Weights of a small transformer language model.
Size: 8 layers, width 256, 8 heads of 32, MLP 1024 tanh GELU, vocabulary 16384, 10.6M parameters.
Architecture: LayerNorm before each block, learned positions, biases, attention and MLP in parallel.
Training: a variant of SOAP for these matrices, 167M tokens.
Each number is 128 + 24 x the weight over its row's rms, rounded and kept within 0 to 255. Layers, rows and columns count from 0. The size above them is the row's rms in percent of the matrix's.

# layer 3 MLP up, 1024x256, rms 0.0728, rows 152-164, columns 128-255
size [ 99 122 113 126 102  90  91  96 101  82  90 101  92]
[[115 100 113 116 134 119 149 129 167 113 146 121 140 121 143 137 146 107 107 146 129 149 129 106 152 117 155 129 165 104 148 166 109 134 130 147 192 147 152 106 130  84  92 114 132 117 110  56 132 126 112 117 147 104 149 134  87 124 144 134 154 129 134 150 116 156 142 144 125 159 152 120 147 144 125 126 131  94 132  82 103 117 145 120 120 147 171 129 124 126 150 106 124 116 101 107 138 131  96  83 150 105 178 124 136 115 137 163 140 147 138 111 110 150 172 149  95 124  91 148 121 110 128 110 111 188 198 159]
 [128 109 113  71 130 175 151 140 148  94 166 101 118 127 121 147 140 167 108 136  81  71 111 136 113 119 153  83 151 125 124 122 136 114 111 108 141 137 123 144 119 154 146 117 116 142  84 132 127 126 148 108 100 103 153  85 157 126  97 112 117 131 120 129 124 155 129 135 105 147 115 154 141 106 130 141 125  89 106  91 110 132 169 120  96 170 151 158 100 133 119 114 120 140 117 149 196 110 132 138 154 151 113  96 112  81 140 148 114 158 118 130 110 106 135 158 152 157 100 121 119 104 138 129 177 118 121 143]
 [118 124 133 124 141 137 111 107 134 127 103  75 130 124  97 109 102 156 126 132 130 110 131 110 128 132 129 107 174 141 131 114 105 146 134 151 145  64 131 150 136 123 135 112 120 124 113 136 116 159 136 149 151  84 112 147 135 129 153 156 140 110 135 112 140 110  75 144 164 155 118 142 162  92 119 138 143 145 165 136 114 124 129 107 125 111 137 132 145  99 137 142 115 187 118 136 129 141 142 150 123 131 146  98 130 140 193 122 111 117 113  96 111 115 160 118 103 135 130 105 115 119 148  90 126 140 145 135]
 [149 124 119 148 145  89 150  87 127 139 154 124 105 119 122 118 139 159 132 101 163  98 131 137 118 147 155 143 128 123 135  98 130 101 154 144 102 140 132  98 141 120 117  88 130 156 106 134 142 152 159 100 150  96 109 102 105  94 136 131 114 137 139 139 159 126 140  87 114  93 156 110 146 131 117 121 180 129 121 102 165 148 128 128  98 113 127 163  89 124 180 116 155 153 150 125 124 122 121 114 109 114 125  96 139 155 138 123 159 146 123 130 146 129 112 164 177 134 182  98 191 155 151 123  96 101 153 133]
 [123 189 121 125 106 145 148 142 145 151 106 140 129 104 156 109 139  89 116  88 152 100 108 104 174 127 141 137 150 158 121 102 130 169 137 201 133 162 163 163 130 133 144 131 105 139 143 110 146 107 151 157 101 100  75 104 133 142 133 112 152 128 116  99 150 135 146 104 114 122 117 142 136 130 104 132 144 169 110 112 140 122 139 128  80 126  85 173  85  57  93 146  92 109 114 142  99 148 144 138 141 128 144 109 124 137 114 129 172 132 128 137 126 120 111 159 117 146 129 157 107 118 151 134 119  82  81 110]
 [140 167 140 123 131 148 127 155 121  98 140  93 145 148  94 123 144 117 125 163 118 140 103 167 143 137 133 156 139 104  87 142 157 121 123 137 116  99 117 107 131  96 142  91 144 112  81 143 122 164 104 109  88 144  79 134  99 132 111 126 123  81 111 118 109 101 109 105 141 121 122 155 108 143 135 139 133  87 112  73 141  88 101 108 165  91  95 153 117 110 109 113 112 134 150 105 131 127 130 163 128 104 148 167 116 172 122 125 135  81 135 129 107  95 176 124 116 166 155  66 122 123  99 100 148  78 136 117]
 [ 94 122 144 135 102 138 132 126 108 107  96 100 144 126 100 136 104 103  95 154 119 114 111 117 113 129 133 121  87 150 121 131 147 100  94 144 120 137 115 147 118 149 147 130 109 121 124 131 138 146 122 128  87 143 181 155 115  84  99 176 103 126 118 154 142 148 133 123 108 160 111 115 126 105 121 132 141 126 113  99  87 149 135 115 166 112 147 133 119 159 119 131 102  96  91 132  93 164 107 119 113 127 150 178 137 121 139 140 185 142 129 196 127  49 143 119 141 151 113 132 107 126 138 104 175  98 132 165]
 [160 116  97 119 100 126 108 170 109 106 139 160 130  81 180 100 108  78 139 141  97 148 119 118 125 120 152 153 177 135 151 155 120 167 107 116 175 144 105 135 132 109 145 152 136 142 146 137 119 121 127 109 119  91 133 125 138 103  88 109 139 142 147 111  86 146 141 170  75  96 180 137 126 159 165 134 121 157 100 103 125 131 141 150 139 107 114 149 104 119 123 144 152 122 109 117 151 112 134 153 122  80 112 143 112 120 123  88 128 111 149 102 136 116 153 110 110 175 133 128 139 106 125 140 161 127  93 111]
 [153 140 156  79 128 103 146 113 112 118 127 121 146 173 128 117 116 125 131 103  94  84 110 144 134 136 127 129 131 134 130 115 138 172 114 144 138 125 165 103 108 119 123 150 119 150 141 139 116 119 158 143 152 112 145  90 150 127  91 127 101  98 147 146 108 150 126 163 100 158 122  85 113 130 135 153 136  68 126 152 143 153 174 179  89 193 114 148 145 161 109 119 159 168 166  90 117 153  84 140 107 148 123 108 128 138 147 108  99 162 153  95 162 127 142  93  92 113 114 108 123 129 133 146 129 117 194 133]
 [125 154 117 115 138  93 111 146 149 104 150 124 123 134 178 131 134 149 112 156 154 104  81  80 176 164 114 130 109 129 117 136 103 144 116 157 100 155 136 119  96  85 147 191 118 131 111  97 163 152  81 125 108 137  71 144 133 108 139  88 197 152 148 123 101 112 127 111  87 143 145 104 187  83 132 124 133 123 162 167  99 153 133 167 113 114 141 125 133 114 148 135 130 134 151 133 125 107  94 170 143 153 121 154 133  95 152 100 154 129 170 126 152 155 112 123 124 146 163 107 145  85  92 150 158 127 119 115]
 [ 84 156 131 102 139 117 109 130 140 112 107 130 157 151 130 150 125 115 178 178 113 112 161 126 110 133 152 137 120 125 150 148 146  97 116 165 148 127 123 110 109 154 141 180 105 140  83 102 120 154 150 146  79 115 153 125 143  66 129 128 152 126 113 122 124 123 138 134 116 126 169 106 130 113 115 116 116 137 104  48 131 168 154 122 122 150 127 145 111 127 110  90 127 126 142 149 105 152 138 104 114 132 212 146 145 141 122 149 106 118 199 110 127  78  96 191  98 103 156 122 133 197 105 151 146  77 142 126]
 [113 112 150  99 159 113 161 123 137 106 128  90  79 150 110 127  64 120 153 138  99 110 131  79 114 109 127 117 125 119  99 124 128 158 160 143  90 103 101 158 116 152 146 145 119 137 141 165 141  96 111 154 146 126 104 114 113  96 129 134 126 180 128 136 127 148 108 154 132  85 109 124 106 106 118 108 151 158 124 122 137 121 135 113 153 122 132 124 156 184 142 152 106 144 125 171 145 156 143 167  97 120 135 131 120 117 153 107  90 110 150 137 128 171 153 119 145 166 173 170 145 110 145  94  99 126 111  98]
 [131 156 154 116 168  73 148 111 124 154 108 149 175 164 143 148 139 131 137 111  95 112 110 123 113 150 134  83 139  96 117 137  93 139 180 137 117 113 150 165  77  63 128 123 174 147 110 139  94 138 126 182 109 166 136 159 122 119 131 146 155 146 141 174 113 142 139 169 148 144 139 116 122 125  70 152 165 132  94 158 130 144 138 101 170 134  89 135 164 143  85 114 138 102 164 112 117 115 107 142 139  92 102 141 177 139 149 165 143 145 139 129 107  96 131 122 152 150 152 106  97 152 133 121 121 155 126 129]]
# layer 3 MLP down (transposed), 1024x256, rms 0.0693, rows 152-163, columns 128-255
size [101 124 104 118  97  94  90 105  99  94  98 100]
[[136 151 118  95 160 119 114 143 163 136 156 125 115  90 160 142 144 155 147 161 148 156 177 103  90 125 146 127  82 109 115 174 146 123 168 105 122 157 119 134 144 191 154 148 116 143  96 104 190 192 148 128 155 119 149 120 137 179 154 156 143 147 112 138 126 112 117 163  77 110 146 132 117 141 139 136 155 100 115 104 159 132 124 167 134 141 134 102 137 131 135 119 141 138  91 106 111 139  93  84 128 157 141 154 144 111  90 125 139 164  72 117 131 132 129 136 117  90 107 115 139 142 140 123 127 150 156 153]
 [139 128 126 124 140 147 154 134 155 133 134 118 112 113 134  91 112 128 109 115 119 140 156 150 122 148 104 123 150 127 103 140 105 132 114 134 161 119 124 128 140 150 111  99 131  72  87 146 129 134 114 141 129 141 102  83 156 141 113  64 122 142 156 126 109 182 110 122 107 129 117 123 136 106 121 103 117 112  84 129 133 125 139 147 129 142 141 136 101 114 112 105  81 135 125 146 136 136 149 138 169 149 114 125 113 128 131 116 114 131  87 142 162 145 125 169 129 128 120  99  74  74 145 148 160 142 122 107]
 [155 109 163 111 138 128 168  72 132 144 113 165  84 148 119 135 166 106 127 118 113 116  87  87 100 149 155 116 144 125 134 139 128 132 147 140 116 172 138  91 149 146 166 147 152 116 133  94 124 154 115 167 152  97 147 147 115  94  94 111 125 112 118 145 112  98 124 179 132 119 130 125 180 117 110 133  97 125 137 132 136 148 144 147 136 158 151 127  91 116 181  87 151 143 102 126  84  87 118 101 119  97 110  85  94 149 114 143 104  80 116 107 117 125  99 121 149 153  70 157 146 167 124 124 127  76  68 125]
 [122 189 133 127 108 126 119 157 107 136 126 130 166 147 151 141 116 117 128 152  97 125 163 116 128 153 136 109 159 135 129 152 164 108 136  99 165 110 120 108 110 130 100 141 110 155 115 125 134 119 116 106 109 134 106  98 127 197 136  68 112 138 147 115 107 135 173 171 148 157 105 109  95 171 123 133 205 158 112 117 131 129 112 112 127 158 150 117 138 190 140 143 149 138 150 126 126 137 124 135 153 156 115 143 140 137  98  73 122 118 104 167 135 113 121 120  88 111 166 115 107 105 136 127 143  92 167 155]
 [130 168 140  91 145 121 153  90 131  98 127 130 107 118 134 138 145 157 142 124 129 157 113 108 150 134  84  99 111  93 110 119 119 146 113  93 171 108 116 113 156 113 145 110  86 110 130  89 128 157 128 136 114 144 124 180 118 123 118 131 114 108 114 139 123 165 133 135  87 130 128 104 126 139 114 118 122  83 150 125 119  79 119 112 109 118 128 115 165 148 173 122 113  96 149 138 148 105 100 111 110 131 129 121 195 137 169 113 131 155 132 151 134 127 115  90 127 125  71 121 164 134 133 115 152 138 168 129]
 [101 164 149  87 124 127 152 129 139 117 106 106 141 109 220 125 166 140 122 138  86  89 116 156 131  95 157 131 125 113 103 120 146  94 153 174 118 152 107 143 138 116 110 100 154 125 118 156 151 130 205 128 135 112 108  96 140 147 137 136 154 132 100 146 112 115 136  88 116 126 149  97 102 159 137 124 134 112  92 124 192 138  90 114 136 173 113 136 121  90 175 142 105 164 127 160 154 139 148 124 142  59 140 121 149  85 154 149 139 141 150 108 154 113  96 135 113 114 113 106 165  98 129 140 122 142 136 115]
 [134 169 129 127 115 161 125 121  92 109 147 130 116 175 135 129 139 134 144 117 147 133  84 144 154 136 111 125 130 131  96 109 104 143 139 103 146 146 167 133 133 157 101 131 133 125 145 105 115 131 124 114 135 150 117 127 154 147 135 101 141  96 106 139 151 128 135 160 122 110 145 133 121 136 143 110 159 117 139 126 105 105 124 140 126 119 118 151  99 101 162 137 111 114 123 129  95  74 114 128 151 133 167 124  55 150 151 123 106 132 162  90 158 156 134 138 106 153 127 147 181 120 154 157 115 114  99 151]
 [159  92  99 118 136 163 123 104 128  66 130 136 137 112 104 149 113 119 103 128 152 105 113 117 141 130 159 151 108 133 112 172 130 128 114 158 104 162  98 122 111 125 129  85 157 134 125 110 124 169 142 120 132 163  81 139 160 137 124 147  89 125 106 109 116 133 122 110 170 113 100 166 101 139  85 182 116 119 134 117 115 142 108  97 132 113 128 140 121 169 104  93 101 110 146 211  88 124 149 133 136 131 156 118  75 110 138 124 113 112 130  99 130 107  97 129 122 139 164 152 118 148 138 149 101 127 136 125]
 [118  98 141 113 120 109 119 155 119 114 116 114 132 116 152 155 111  72 145 128  98 138  88 191  91 162  76 116 160 112 139 143 116 119 148 127 113 115 142 169 142  78 140 171 106  91 131 123 115 117 117 128 129  98 150 130 153 183 118 110 133 131 113 175 103 113 100 132 119  95 116 138 158 115 101 165 143 147 154 139 146 129 122 110 160 112 134  83 151  99 115 100  90 117  76 127 140 125 205 119  88 114  87 148 127  80 122 128 110 104 122 200  86 144 143 153 137 108 138 105 156 113 137 129  60 128 149 137]
 [117 109 135 131 159  94 101 111 103 150 141 151 121 161  98 153 114 163 130 114 142 111 139 176  86 157 150 153 108 147 125 132 126 167 153 136 114 100 132 143 143 152 171 142 145 154 121 110 118 145 127 111 112  64  78 153  98 116 100 133 132 132  67 171 162  68 128 117 104 131 110 112 131 105  78  84 117 131 165 123 167 153 149 129 129 105 170  93 133 111  97 116 132 135 133 127 129 138 147 111 125 109 116 115  84 136 108 108 126 104 100 118 130 124 108 116 119  82 159 117 106 102 206 122 158 114 117 132]
 [121 144 125 148 137  91 137 134 101 110 128 137 124 109 115 125 123 118 116 136 167 171 120 139 160 143 109 164 156 144 129 131 148  74 159 164  99 143 138  90 122 112 175 149  80 161 179  77 150 120 135 158 131 101 165  88 123  87  88 128 151 158 164 118 113 140 122 139 129 113 168 122  89 160  97 140  99 132 166 117 129 134 139 118 115 113 113 150 114 119 125 145 135 149 128  94 146 120 116 123 115 108 163  97 144 142  86  83 159 102 138 158 162 151 105 107 110 155 102  77 119 126 148 152 157 145 127 117]
 [200 117 126  97 153 165 138 155 144  89 138 130 160 152 149 132 128 124 127 111 115 112 124 138 183 147 130 129 129 158 140 106 122 101  95  96 165 108 133 139 163 143 129 121 111 147 120 104 140 114 131 138 140 145 135 114 151 113 114 116 129 139 110 126 105 119 169 109 121 135 156  97 140 159 146 134 137 133  77 141 142 100 137 151 105 160 117  89 143 158 179  77 123  94  94 131 138 103 128 135 129 163 113 108 119 132 127 111 148 123 125 171 137 102 173 134 128 169 145 144  88 136 128 119 157 161 143 151]]